Each number is 500 + 50 x the weight over its row's rms, rounded and kept within 0 to 999. Layers, rows and columns count from 0. Numbers have three digits each. The size before them is the row's rms in percent of the matrix's.

# layer 10 attention query, 128x128, rms 0.107, rows 72-95,103-127, columns 0-63
103:460470544459462500518501434460513507538537541407556519512462424498425534625441414495439620564506443573636411533573479550555543432592528471478468506572582533459527466536470472523458445448560595
102:507539522536480439513561486454511520561480534452511567519528465454530515534514540572491541568571496524471569454495503596517506408445376462584447516539530506515534550535567425490474525474602622
105:482496515540546597498471517503509488442416486537486525498470501459599489539439450477524463456479450442410495573481515496469442466580452545459556510433481459501414475410428411581484538476413449
092:549499515496482416612519482504491531504510519467528468471520481436482492500512617501462506443464516494496412544495468484543554404472534469534409542417470445400391506446567558535480511499508529
102:405517503531550548498549511497513481595448516421442547445435513452521525468409529491578498486491462461405435531454454432462449465494439496496450484548512429530509495384503491467457533507448425
106:399395479513530532565494519541440531477392517457445480443565452411537554489419559581519526491518472524473491565474497352590474473478438528515476539511568526500546479465474571567472544542532443
095:536487553557465495513507538495441488516551437543549571506455495566383511505454497476528478542501404500651442537491485542526538390483548544451476495423482442452555502562386461495555541492545600
115:471498472465543386448537578538458521558522496466479529429624481418548513478470507508569542457446525505440474479497526439506518496433575487517520522498447517502501499437426500479534538493436482
075:587515458540524465427485445531515501503439529457563522461415477432521483532502501551421481430440505485554514448583524516543474499518413534494478458515537578514502514464510533509563553422322430
100:436520430455568504600551448473609579626485474468432469507530572425554529536466476485528587518548372530511520484519522496473409410533512533546498481593531422481519526493512501506548474544429533
096:494568543483541454574520413447565566476518570442498465541410519543578517560407562501479571517535412534512484492521476480521532430482521550463445540594588508525419428546512569456466447527560585
096:509480492581508600468477528566504409456500388546470510521539575486458457434535441468477372477541507439477575478479517482402410557553482509491485535419419460457469492478551462479540522499544447
095:470525606484466530551510446411542552505491581499553550470470424531538471566534441455486528625493418577523465563534490507525519463496529514521428565493545490542490575543498501495463461465537561
101:524501519488531551559507490444496455529503550531414456464441502497525430464430450571489500525493478451478568493476604448547424433562518484340470460450425508486477512458539494521532517509508467
092:502556480491484456393593485547447529452504527522484521452579535452520413527437546500457529463505438536527544534462513511516608503530502506543448433514472532425475520396492563562467432486453482
076:578548438530467590477494429504491455440541502517520523428563513497387597551460462465451578504538536517546498578546479464509489586584546466543550528505495545423495513483507604473467478514519539
096:423511414491527515510459571454470517519500546541591565421595408559416533460498461561574479489489585512499386559509344500465518566486549476527499542475556485518497464419558504531499535549463438
103:464493535528449535521534559459562517404500562465469506485547493428635395480498526503537463469475565567491489519455520515574552409450537512604502477518487474480514452568432486473555468525456605
082:472492444469533464493509499528473548516504523474470545417587530500417476486443559474580456503482511518419497579467350409516493541510464525474525455584490452448473448442520622462412570496403452
078:568501514491399505429500460525562471514506442440524466407338486431432542536531463469423406482573504469569499596465509543470488471551569501535545532574458450444480553478530541500486605432502593
103:469495484521517541388404502498492470536462520488527443493510392461531504494555489478536474516481457499436503574450503551496513377548410475490487544383438438462538488522537543510469492508458543
102:525527506502507471520448565515432540458531493604488410494539536404492488510475431536443487527481625524515465509456505450467521461528548525515534533492494562491541479548422491538529495494497532
089:524488421556473563524337489481507430456503524468538433432529485502501539512392409479426640508505526447473511514521469558530565486544450524489563507548460475495519480627487589514434444536504469
103:547611434411569485526552506504643506542532531487579458486490526520456479510472443515492508530559574492565407452519454513475449462463620560478530600506461486498455534466545501546509460507491572
105:490501573532481581497511473546521416492483409568442413543420534567432569485496513456448472461527504365468465482478529459424443489610508549446544465489454585525490494525553563524451453497580491
102:497470451426496431471499496549524498482610573460508469580521469449496478567461510512518477528507496523495466574567510507457476483586518469531464492548530494422477455501491512462499387431496495
106:475606455522484421489426449424520550597476459426511537468492511476445455490472559430489539504509475544559463508532548558549525487472445532511504527564532460553489566503475473487532549524521509
117:514467472471566489513489468538584438568488530490515520516547499477492485493547522587534463394452553470489425544536545519439510496579525480469393614542563551556428522401561434538509462473559548
103:576578556492500488469465453439440508517526485525641495450515479437492483465540612523512453520514551577511495571462499407505586480415496497446468529497470478572541565499460518565576567516545480
087:524467498434519503511550464525529498490521482512432524409541504462462485527370494512449550495517477476520454523520509437519490442565433522438493542496498621363484429328516469568421439457540493
115:422461422547499475517523509527416533497461618448460606425546456476472467506487481596458524424518496541495527511583540424527477479524517390507421548511585463469452504456441526422463540493415489
101:535499505442443488496515444425405446444460498464541475455444508543463525496373504473442460607458570505485460524442424497413407500589473520481501407525544504461482446529511553493520541443534489
087:480411517480515541577601468519456512467503597536543519468581483390574490509486552519540484464523509531475498551454441488598444505453464439544526592446515636479490464463495405508461547576491445
059:504573574359457558482571434369558476530462610518529522463482495532477445478459495513512429488482456495541529537491537575476485490535530421489438542541529378548456543572457501457512479451434521
073:471507461515572515514468536487564529504425528526382542459585564423485436508415527542556481474515440530506530546462500410557480511618432512487581476512577441560508643466470507467530547491544608
072:510441459535550482509442495515479480466423461489412543527508460431447434500460499477593497478496395561495507536482509478587449440541466478541549414564628441452490524499394571470473519516550494
069:511566571507432506555544499525477492524535496564584503563485519508497532492536438539461493539467580424533572490475554544463493597452490522392546552520363514611515447504574437487483516495482530
070:523544473481528426516384450413540485492487518513527518421554464485491461499457537473541504480490547524522402503489483497558464405527536552550533591445530464510552574483472507582578533490504491
100:460482540582545540521601511527453495450486557566454543504509575422462458490437532582480422500494493514474623532475460395553491560425509514441550369477508470497509447488478537507523518517456527
086:503441525506477510461576467572483440474455462535496529558457515454470493551475549403457496534598416514516564457519612548459566511515519526470572439520455566468474552430505517462465489445502473
079:546535486452452455471490490514519470510556530523520468640393454572413501567549459525392505539497491524513496467556575548428545458586480415530426542582504491491500543558561469479486459395569549
070:413521495474521458472530583440448550569552528461601537464547389493498459439545492529541514495455546473499376558436407463479479526476546522520482487440514454546462470519455478548461531559473518
098:535466531475533518579513562507461482440468484516494498493502422458498470479561535519586579420488568559455367508489554436528521491467521458490417468463431478440533558482470570521552433510475460
093:461476461428510459574519588510417603436499613565513582555571444482517515487443486585508502512428490552475553599522445448548616450504501463497447585466485479501492479488432537482426478550432495
106:551570459435499540458455482588537417480475460432428516510426598497525508497448527474388416456527536427448491524453546482493383452555560604466565480471458569409456583443561501497532555431494457
089:510381494518516442561526612468522541553487542461534511512493410485466477495621439509522538514467520504503446437498542579513458450495460454459491528459456500440525492560596430514401476529466571
103:595531572527507444573578482426532546504463442497508445404388488502441500498555501466405459513528546497499468474477594446462463502491541453459429438502528573492485493510613567533519536562603486
111:560376525535521570452507469506423475461508459578469459506540498454502546512455563454572524523424569463484513486504465476538514513466421578473586482413512544453573509496404555538499416540456453
095:510525479526572511443556562517458442502436499576546458419480517473489468468493551465555483447427593453438512594511410457501473484380497558521485518331481590472441548530505603486524567500489393
# layer 10 attention key, 64x128, rms 0.0884, rows 39-63, columns 0-63
073:534518482490567513565472567540480554548469501406461497527546524431545507244465568483456490498548381355485565506476559420492467490498544592447551468558468490532507460463542486589557508545536519
055:531479473490405494487529482452448493495478532554477508508454499553531582633474486460586480494535555510507491504516438472485468556505471606464533500498471495535545455442458490475443523513420402
100:529504477476524435416442451443569557534443510500576443494502523498472525546531460480533579517514478618489543463538551480456536539452488496601469546480575538511427566534481483546517457498467600
098:545540517511538544448360562448457513484435485423538426497479553414465480485553514520451532455501516490439429460525524479504452506572427490500539493587492516553553530583511555507461543542557641
096:505489596595476509488543580543341521410482434534496517519591484516488509488496563430499420579531515534505469537513470564455575464426425478487498552558417449451524435508505476424464428541507487
098:466419488479456530457487423634482520516528481608522557518583479499487440611480437467447519499574517533540498454475422539530473504500478584474577471483608515381516490492487508512500498516600488
095:523541433457606525477475457418394569455507506418453558459596468455530475487551520559431524509444462474483545467494588441497409543497547511514470510546577510476407586532490546459550529445481533
091:557491517498534540398504561556407559613408515453528419451556526445506481481502468484467398606462495626548543592543504465503388482455525522562522453443507488517531519570411559502428545443421503
099:416508491464508517522500551563522526449411585331534489477498519395473483526439470514497395559507409507528515585414570483488392477508527419483515519504490520481476476474537516451471450618605487
068:506495496525465578553448495498423646501492479416439502483450569577429591478567517492535500498495533459434490503516445466449473529472494514502490512554366477521523510480561559470482529527562420
069:460441583464552530471592500470517449473516465511531575443557449432549531589452481549451488520514504514497441489511587481597515472552536395542484583428567489455393453483493487482467511472438550
067:494484478470425506458538573477533445572516509369538476426556493436440486613396486498589396588544521528485458519541636538557493497488529469522497538476483392447486578475485604532506510494451476
063:453465558542509407608431516525581558447574499523447461575531505524583453400536473473520564423569519476511454482463529551477555523493467512559519525479490478502551460461544412515516502568642485
075:502562505497468473518400455588617512503550496520594446523521583495521515627443503501497479562562524452391506430538495442516519491433552559498570566439564462547518580490520509511526499398435521
077:412505459505530501462391540610466487526472491476320599450525526334511472495411521514563390429492489437442577543446552465516436497537464505554512433550480529432462476478548529444489517519535565
131:547575525449413494529575460500514467432560562502536493443480478430483543577537530525516510522483593628515491493539529506534522517489570555424568520553526536433523467492443533566516511444571559
090:515480495464456446534448434501458446413515483464640465564516488507486555673470479470529589502505552616506445444608552562452471523511507528489550552511501506538522462546403445534479506461478418
125:467495470499588481490442506498486527548405449415421552514535519434498443333444538471511388436491437415511462581469481424490471462459497543535496516560474522534458506516471519446518554575495492
114:527483526572563540650486546509486505537484471498443491519624476481456549381450605496528502498492484464447484527411488400585509520474475498466538488485383485463528466503573545526518505643530513
097:516541457462514533505388511501381487507577492345530597514566404494471430556514489533476484505452451495508529577584535440517529498473527515511491424513443493451434532544510598535523544523515508
100:467535476481524557393446450497549444515552518468499519523474544494441577408503511541493415426517430432469598534527527561488448446512573631475580473451421554523481499557480465464592526408435477
104:436480458527432484550487494496542516533522501605426526494641559485461489519455467527486562441562562544551468465531490553438568560507532427485517517495436456465496493508510429392486542374477538
094:474500522593497547522548479519488647495522420541476471517469461509421520479529538413453518596536495484537381450530510518464543550473446449501556435492472405418588430534528461384466511516516427
103:491472438517486565537536443564531448526513529545439591451572457515527506544483540488636521504547558548471482443561423480531526534513465603553533508480491545479480437404543469569627444487477483
096:428385478545459440480534565571614446474532567448512574416502515493514555467406544523430484543503593475407505555477487563559520445416489460532569511498498558495491511490560537484517525594458451
# layer 10 attention value, 64x128, rms 0.0932, rows 32-40, columns 0-63
087:536523424469497436543500491463556527513460477598469506542556454510560492494468436488499511397577447538524432503543528485485445513546563509590478501453499480444466467483465424478429501520484420
098:528494590556535612495475425497450459518476406567471533533513544537431562508454472435609535501503426509547454499492486516418488522479388490384530507551499497508464558513498471569546474428521585
087:546633638590449471506463576453471543488478523485568576525475406519408567502463416483517501536586495509546511512499434548568548584473605461481458577595474367514490534506540481508540534497479490
083:414539423534488593447500448539595476507470484549490517441472550498582570486529494400496436526495413534489428432531544578472375582567479556566544455488487468479458404482481515492494491494438412
096:453480469485471435560548558439489519510456388508513435511411397490524421491540475424495581524406475492586384416517513443537591537506521487534422458571502375465502425502458522437479472525483492
106:498547524578495509471462580486471488500464495438540527508492513468530438495382508487377511608429540505444426465524533484489431540487477580460536476496475504499543539427536478506528491515572437
096:550620477494525447488565554522489463580545511500541461454482563487523572507501465561554529417534481503549416380495447516488489531488585533553536536521535670513443455551582441535557460506536502
097:505414584546501530423558490492557505467556434554508484517493477503647510500533480508562415497480547507539518542496441488372532413441454435442561600446440543519382491474584404556536510496485547
096:511538421460562527507510549516521537503509576521458556543507467492563524496513433495501513453498407429434460498511428570471493560499605585587570534587505486480447480547507465530529552507496495
# layer 10 attention output (transposed), 128x128, rms 0.0709, rows 64-72,96-103, columns 0-63
093:427395585523565473554461505427525547522498518543501533422395432524540431449532509560479587544492516369509368395534559490520551482457480458477449429473554435545503418513517419493434440476509522
110:515605445533496526456528526416489551461496494449461507380482519480499545535328547468536528502547523418525535546510462507492575592433493494473504508499544495512529467479597467496512606548483511
087:518520528445513512520519424453545566550470416488548559441501532438433499592473517493420462483579416517483522501430458531503506600439548468420491532533440463403540534340562493463555572555500502
096:425500499586537568515428553521460509486425558554488567500592426514562521490545439575597510518421506536529474510558518533553584531412480465583470587463602506571528526519509483476460505505400533
103:438556558476509396459523471543548500548444433493514541484455471469485407355495534493539541496488446536570480527568528503487565517431532448432450495484586421535420490385546480461446483483481492
107:509500519462521531445470516555495510448541517510561680566568557529511516403532470569432466521472540534589491531452501474502495526470544484545546579570528466574506598450559558496509575558439496
095:515456489459563564571597543533503500487495444485468488494473591422548506570557476526431540444527493508543484505485526478458526531504507483456591551538426595429498438478466570520460535506417505
104:470471451503519438514494537508495419454538510452577540514548566500516579604496482502555466537443536465472549477504410478479476472551532554428582557471553467418505416576424503473470499540480498
098:457526490487617527444459450518570547522491480585550402510436485478469469320491442447493506545415473388469480585515437525468494477445428534423439459456531513416497501585451467454515517545409531
097:404460531493600475469424537481564560619525432573492456476374462557504425472547501511541518465439467463475354489524558510475521517543484432490436462501499392496482441492448505449517472535501443
097:476581525478558489562446477426516417366417549509464482448553549488554523535459612529525477509549538515539631541408467509461433558519504561468590464539521545537473560514587494515409545560574537
089:516436424465490556414431421578509456415621504434546558507490587518509490472458546508436455576489413527527590527478504550469486474490546538490489391507482515365470482402509444468533478524485566
077:428405541565515466477533545493484569487497486559513584467543419518520454605507519508592522394462518506477437509465539543519505507452499449552405605506457496535530454501527518470490475512447479
092:528469422426446479457484580511465473425596534447607474568462547513548494491491417532517499544532496564540578427512564496516465481536607585511564527464516534440504440497496498521563492553538532
102:452561469462483505491559521605535500440475492423485478399568497450491458387521498516606510580544499543409522590451527495524425545472564467525442487550449584493486448528565554421501520533488459
097:514517444476501516606525512537462498478596481471493433428545479549446448515555444510527527519515474593524539569469511491480456576430389419490471507547498585426506539445619489532465520520514504
080:540557476500600415582464501419478413542489461521515408484494574430466506473571471561488488519460551532547486550505434473457498569428500441461452459589587406510524499518519513466437479522522485